config.toml
norm_place = "pre"
positions = "rope"
bias = "all"
tie_embeddings = true
parallel_block = true
lr = 0.01
lr_mult_o = 3.0
batch_tokens = [8192, 16384, 32768]
Each number is 200 + 40 x the weight over its row's rms, rounded and kept within 0 to 999. Layers, rows and columns count from 0. The size before them is the row's rms in percent of the matrix's.

# up: layer 7 MLP up, 512x128, rms 0.311, rows 169-193, columns 64-127
# down: layer 7 MLP down (transposed), 512x128, rms 0.179, rows 169-192, columns 64-127
up169,101,206,193,171,171,211,193,171,151,200,229,220,187,195,145,123,171,211,231,259,290,155,138,240,192,203,227,216,230,181,139,235,250,183,146,230,165,135,178,196,168,259,118,250,166,239,222,333,284,214,168,136,216,251,267,194,197,137,225,188,226,102,257,223,178
down169,098,94,208,189,120,185,230,190,208,228,200,181,173,227,183,206,210,309,199,198,207,179,222,174,213,225,160,181,167,240,144,207,325,196,226,164,190,190,252,210,205,179,251,184,225,209,158,184,207,182,259,181,226,182,191,146,317,207,125,255,166,318,192,148,158
up170,096,135,203,231,205,219,172,183,180,205,238,207,95,225,195,226,272,240,259,134,201,215,201,240,247,203,277,207,219,172,219,144,118,150,258,220,197,111,210,176,156,160,172,295,224,195,136,235,144,208,239,174,197,237,188,165,176,186,203,172,272,185,268,108,198
down170,102,158,202,241,241,234,204,228,226,192,219,195,221,147,235,232,201,231,212,160,205,234,236,209,197,243,161,226,220,218,189,206,0,192,185,225,201,204,213,173,195,190,206,151,240,183,212,191,206,207,181,209,155,159,174,198,407,213,209,189,188,252,148,239,197
up171,101,202,188,261,196,183,168,187,252,198,189,215,259,252,289,256,161,201,164,226,155,222,222,137,151,181,163,141,227,186,188,147,186,200,165,229,201,164,169,265,265,178,259,255,186,170,196,212,125,231,177,189,166,217,221,120,188,216,199,224,231,148,176,174,184
down171,098,174,202,148,203,232,267,155,211,266,239,191,202,170,150,178,195,284,225,156,211,178,226,190,171,162,171,183,204,195,254,197,270,242,245,210,199,206,264,161,243,181,127,122,181,212,145,206,242,225,166,185,241,207,196,259,86,200,222,193,190,230,222,250,209
up172,094,154,238,208,223,257,248,211,195,140,265,255,175,185,184,299,212,194,142,215,243,212,179,271,236,188,225,225,141,165,167,283,176,166,149,238,149,188,218,218,254,278,248,277,137,172,206,171,211,237,222,149,162,181,201,198,239,172,177,118,254,178,156,212,154
down172,097,233,194,144,199,190,187,211,144,248,201,124,192,190,82,198,219,228,136,160,195,195,159,201,198,179,237,218,250,241,224,235,188,223,196,203,222,193,137,228,214,142,199,154,211,231,177,157,206,159,267,229,182,157,212,238,338,174,202,174,175,236,205,289,177
up173,106,190,146,176,182,249,322,165,134,269,179,252,218,254,136,167,202,198,272,154,215,217,166,216,147,178,188,236,181,144,237,171,186,209,270,181,187,184,176,204,225,248,276,143,208,113,159,249,174,287,197,160,221,183,273,191,178,204,242,191,172,176,226,221,173
down173,099,201,206,122,287,147,252,177,214,214,145,189,199,222,241,174,201,164,135,202,161,202,192,185,221,199,208,168,204,215,123,184,247,249,254,223,229,239,230,193,149,153,214,266,231,226,234,219,207,140,185,248,215,202,230,226,185,194,141,70,216,199,105,160,262
up174,100,274,178,250,225,154,238,242,109,199,218,170,200,204,130,194,147,175,167,190,208,238,285,286,191,184,223,202,136,194,140,195,197,276,240,157,197,201,261,149,219,214,215,218,225,294,253,186,173,222,191,183,106,231,216,227,288,188,218,213,156,201,193,214,135
down174,099,162,167,282,307,188,196,227,211,147,263,285,206,174,241,197,152,186,232,213,194,108,145,125,253,173,118,219,249,177,168,229,244,217,157,201,192,198,174,200,189,147,178,253,213,203,119,147,276,224,180,219,189,183,211,204,145,215,263,261,242,177,255,175,263
up175,100,185,261,151,192,150,261,159,218,201,209,217,188,203,200,191,137,237,176,166,183,117,197,216,276,185,253,204,193,138,93,153,222,189,175,210,135,194,219,189,206,212,188,165,251,166,253,156,172,293,168,193,256,180,190,244,174,176,258,149,186,248,142,234,155
down175,094,224,237,162,198,236,199,233,191,216,170,233,147,270,181,195,175,144,199,126,266,248,223,181,225,204,227,208,196,146,171,298,186,201,241,255,226,196,141,245,182,223,148,237,217,222,164,153,189,251,201,236,157,222,222,217,128,106,225,166,183,204,117,239,97
up176,095,171,158,212,201,256,166,148,210,216,243,170,173,221,183,257,129,239,242,147,220,139,168,217,247,160,186,217,243,230,220,213,157,215,201,182,255,175,228,194,178,242,183,201,180,225,131,216,192,210,179,158,177,219,226,225,246,180,182,163,215,190,187,239,125
down176,095,162,190,136,205,193,218,228,170,144,279,270,235,184,230,180,224,185,101,227,189,187,209,198,180,132,239,209,204,259,230,144,218,144,203,164,123,201,166,193,243,118,201,184,231,218,305,132,256,191,249,249,198,217,250,179,161,162,206,217,237,215,121,208,236
up177,084,191,219,249,175,271,154,169,204,187,189,199,144,165,221,213,172,173,199,164,169,188,201,184,188,279,152,165,251,267,183,197,189,149,181,261,188,144,223,241,168,198,220,235,203,251,167,243,148,289,245,192,201,148,190,231,261,181,239,121,157,203,262,218,210
down177,105,219,187,204,145,194,149,193,189,138,230,243,163,210,230,189,235,179,210,150,216,184,170,185,194,97,212,264,189,155,229,233,195,237,217,206,208,213,214,233,270,247,130,195,213,154,222,172,194,202,206,196,144,250,160,186,281,146,201,197,223,168,213,218,208
up178,100,208,225,219,254,179,221,215,210,230,214,176,189,243,193,119,210,148,243,247,154,268,245,211,163,141,159,144,195,216,161,220,304,224,188,170,163,223,165,213,172,211,176,154,260,197,197,235,211,163,194,183,248,127,284,200,267,232,185,164,234,208,185,216,201
down178,095,241,196,205,157,198,252,157,242,178,178,212,170,210,171,227,232,225,190,216,178,198,146,180,267,187,218,166,240,277,243,214,189,237,228,191,227,164,223,170,238,263,241,227,206,155,155,166,152,188,235,230,240,172,119,221,181,234,161,168,229,192,245,247,223
up179,098,236,206,192,171,175,269,208,162,162,185,202,164,117,187,158,169,148,194,246,151,268,234,232,224,173,211,127,259,233,178,218,216,241,181,225,171,199,236,239,175,180,242,247,250,76,202,182,242,235,188,245,236,241,172,290,223,244,143,178,227,174,294,197,158
down179,101,235,255,227,212,230,205,159,210,205,211,221,181,219,221,207,139,206,236,215,185,173,197,200,160,267,170,216,165,225,198,156,131,179,249,151,218,217,187,176,137,193,240,157,183,229,219,142,138,249,239,178,218,171,184,202,180,205,187,249,128,173,243,209,188
up180,100,204,246,248,210,274,134,98,209,246,152,181,262,182,203,171,146,85,287,249,226,151,160,207,193,184,169,131,139,181,180,181,255,149,235,221,223,148,254,263,231,235,179,173,250,199,241,204,182,157,245,221,169,240,217,161,193,194,193,224,205,215,226,212,203
down180,096,223,191,146,218,131,172,220,197,193,194,150,154,194,179,183,219,93,255,157,198,175,168,140,242,141,232,170,209,254,193,204,341,269,137,234,244,265,194,179,183,233,229,181,215,225,175,230,200,259,202,176,206,165,184,171,183,257,191,252,180,273,173,192,225
up181,108,152,230,177,212,177,232,155,141,162,178,161,155,260,193,227,183,235,205,172,224,180,226,246,158,137,273,170,202,162,144,180,240,165,191,205,170,182,252,158,219,121,250,215,174,187,179,279,164,212,183,121,195,256,140,220,191,150,189,143,228,186,226,188,226
down181,125,200,196,187,214,195,223,184,224,125,174,157,174,212,192,202,200,182,233,223,211,175,203,209,168,104,221,204,222,147,195,226,116,173,175,224,190,194,224,199,185,236,231,191,257,170,230,252,188,216,200,163,178,216,224,252,235,187,196,93,189,263,173,212,152
up182,104,122,205,211,186,301,213,160,192,174,190,128,216,225,232,228,189,250,218,196,212,202,221,140,237,266,186,273,180,200,184,219,132,225,179,223,209,202,215,251,197,243,248,240,149,205,216,243,207,192,170,174,178,295,137,272,166,195,151,207,124,134,236,168,210
down182,106,265,216,238,230,209,212,169,131,193,187,233,219,275,239,278,173,99,205,185,175,195,124,194,249,259,253,211,200,207,192,154,66,155,131,243,199,138,205,225,179,204,221,238,209,162,217,226,195,194,206,200,204,171,240,170,128,227,167,95,194,291,225,111,215
up183,102,196,229,274,183,185,226,136,175,202,248,202,197,206,134,249,247,189,166,204,166,165,97,197,247,206,203,183,214,183,230,109,201,172,234,203,161,238,189,175,223,267,224,215,185,133,179,242,177,160,131,167,205,266,200,218,80,222,186,252,191,268,208,236,245
down183,106,151,230,163,235,202,237,285,242,200,176,211,187,226,261,196,140,229,197,252,222,222,238,198,196,173,208,220,197,197,159,226,270,174,225,147,210,168,269,197,153,191,222,202,239,211,246,172,212,176,272,200,191,126,201,161,0,251,266,172,197,152,218,181,196
up184,101,184,219,208,266,231,182,120,159,263,149,158,156,173,282,163,199,222,203,223,211,194,118,221,156,227,172,154,170,239,221,197,230,166,224,209,125,244,146,157,252,172,210,211,188,229,235,249,157,226,194,217,190,187,200,139,264,184,256,194,265,209,186,234,232
down184,096,216,152,236,176,237,122,199,191,209,159,199,186,198,276,191,227,191,201,197,208,127,160,192,224,192,145,139,201,197,231,201,250,209,180,182,177,187,172,245,283,205,302,200,172,260,242,275,191,170,157,235,242,47,188,157,223,216,218,177,164,199,239,230,193
up185,101,189,239,202,244,159,178,163,215,126,244,176,119,208,158,241,244,124,154,219,161,219,190,145,222,182,220,160,194,238,144,259,273,242,146,224,228,151,222,233,245,217,250,219,154,224,256,236,150,165,261,155,164,213,203,262,147,167,185,244,142,213,267,223,277
down185,098,188,176,206,110,189,187,218,231,249,224,132,194,184,233,167,123,222,228,195,223,181,280,173,134,223,254,219,268,187,174,175,275,254,216,190,189,125,108,210,215,188,253,203,215,216,225,169,184,214,169,202,225,180,190,202,141,264,217,227,217,167,182,189,171
up186,107,253,231,150,235,262,201,224,138,212,162,248,198,209,167,212,196,228,271,197,203,214,171,184,226,252,227,224,124,149,121,245,159,117,206,206,195,235,208,182,136,257,263,224,214,201,245,195,247,146,126,195,152,198,256,142,156,235,254,189,124,160,206,172,202
down186,116,144,245,229,170,226,198,148,213,187,231,158,219,217,210,186,146,189,117,154,244,199,244,188,178,302,216,240,158,248,172,247,126,228,175,206,253,149,184,185,241,197,207,235,256,171,216,199,243,177,192,125,235,182,159,231,75,200,133,209,205,138,247,210,205
up187,096,182,201,277,232,182,184,213,199,139,182,168,205,138,225,210,182,209,267,200,246,223,260,263,233,229,249,140,88,256,154,167,82,202,197,201,205,205,215,140,220,313,183,239,162,140,236,189,250,228,190,221,164,197,245,168,166,156,181,223,203,208,198,150,238
down187,093,272,204,149,153,209,198,191,182,157,195,289,198,217,180,165,211,172,159,202,233,151,140,183,156,204,160,283,206,172,205,215,20,128,234,252,242,213,221,238,233,228,203,165,207,187,173,207,219,161,259,228,252,179,255,200,220,206,254,192,139,193,173,204,194
up188,105,263,206,203,173,193,172,146,161,267,177,234,134,235,227,209,219,182,220,231,271,242,199,134,179,189,205,236,157,221,133,218,269,266,189,187,102,213,234,258,270,195,236,178,115,211,178,166,145,185,233,218,157,256,181,180,184,177,226,181,190,163,176,165,265
down188,103,169,184,262,205,232,206,257,181,168,153,172,221,210,203,191,247,190,147,199,155,158,259,207,134,228,174,203,169,141,195,209,262,219,159,257,208,209,233,157,155,216,259,175,198,273,239,156,142,217,231,150,180,137,153,260,231,259,152,183,243,175,237,155,191
up189,100,228,236,238,147,231,232,153,136,209,175,222,165,151,209,194,130,174,178,304,259,183,202,159,246,294,180,267,209,241,217,218,92,154,211,235,201,229,206,292,205,208,137,169,155,239,216,236,251,134,182,187,213,238,155,217,187,201,168,236,182,182,257,138,243
down189,101,193,208,228,174,199,193,189,240,203,157,181,279,266,209,187,179,199,261,247,151,192,219,259,235,209,261,124,188,259,131,195,41,196,178,192,199,217,187,191,121,250,196,229,249,233,180,163,152,197,194,130,142,193,123,262,176,246,219,176,270,232,178,231,146
up190,103,184,157,188,196,195,242,169,227,187,189,195,146,257,154,244,91,182,205,243,242,222,206,316,227,271,230,208,169,234,159,169,173,132,227,136,247,215,193,225,179,241,243,185,268,218,183,171,116,225,204,182,211,169,269,218,138,201,191,228,181,192,259,206,164
down190,091,237,200,148,240,198,143,286,161,203,205,199,121,184,156,191,222,190,215,217,139,201,160,190,210,127,182,152,244,185,206,161,139,186,174,227,206,232,178,230,164,155,174,163,189,175,208,275,198,214,208,196,242,187,230,208,221,224,114,183,190,167,223,126,149
up191,098,245,199,194,198,210,232,197,151,207,196,239,175,153,224,338,134,196,207,242,196,230,88,168,182,182,184,201,170,238,197,213,198,224,231,168,255,150,251,254,236,211,177,181,195,212,178,262,231,208,188,174,233,222,131,237,285,206,203,157,159,112,211,188,135
down191,097,215,138,159,225,177,244,226,298,216,123,249,283,203,241,196,207,130,240,155,216,174,155,137,218,214,180,147,215,150,172,156,238,141,160,216,183,277,212,208,176,163,159,212,258,176,165,173,182,188,172,201,169,183,250,264,237,175,182,204,210,232,191,154,153
up192,091,274,232,161,323,205,136,215,223,201,164,152,146,229,249,150,105,246,207,143,207,142,184,237,170,146,172,204,170,164,242,119,209,186,229,214,224,204,193,247,180,183,191,204,276,253,236,177,232,149,215,137,191,202,212,174,214,259,256,108,218,249,175,195,176
down192,088,206,184,206,169,243,199,168,200,124,208,207,243,225,217,275,230,183,222,229,242,209,166,190,111,259,229,246,130,263,245,162,226,151,197,181,283,207,168,131,175,263,171,158,158,208,144,242,163,292,262,178,213,194,221,219,224,236,203,233,213,164,213,231,147
up193,094,232,109,154,276,250,182,150,161,155,195,252,230,224,233,158,219,208,260,187,192,203,147,259,263,190,264,160,159,188,184,182,292,223,196,157,143,196,155,167,147,213,240,118,198,190,162,187,175,215,188,116,200,183,242,183,178,254,192,208,208,204,180,238,226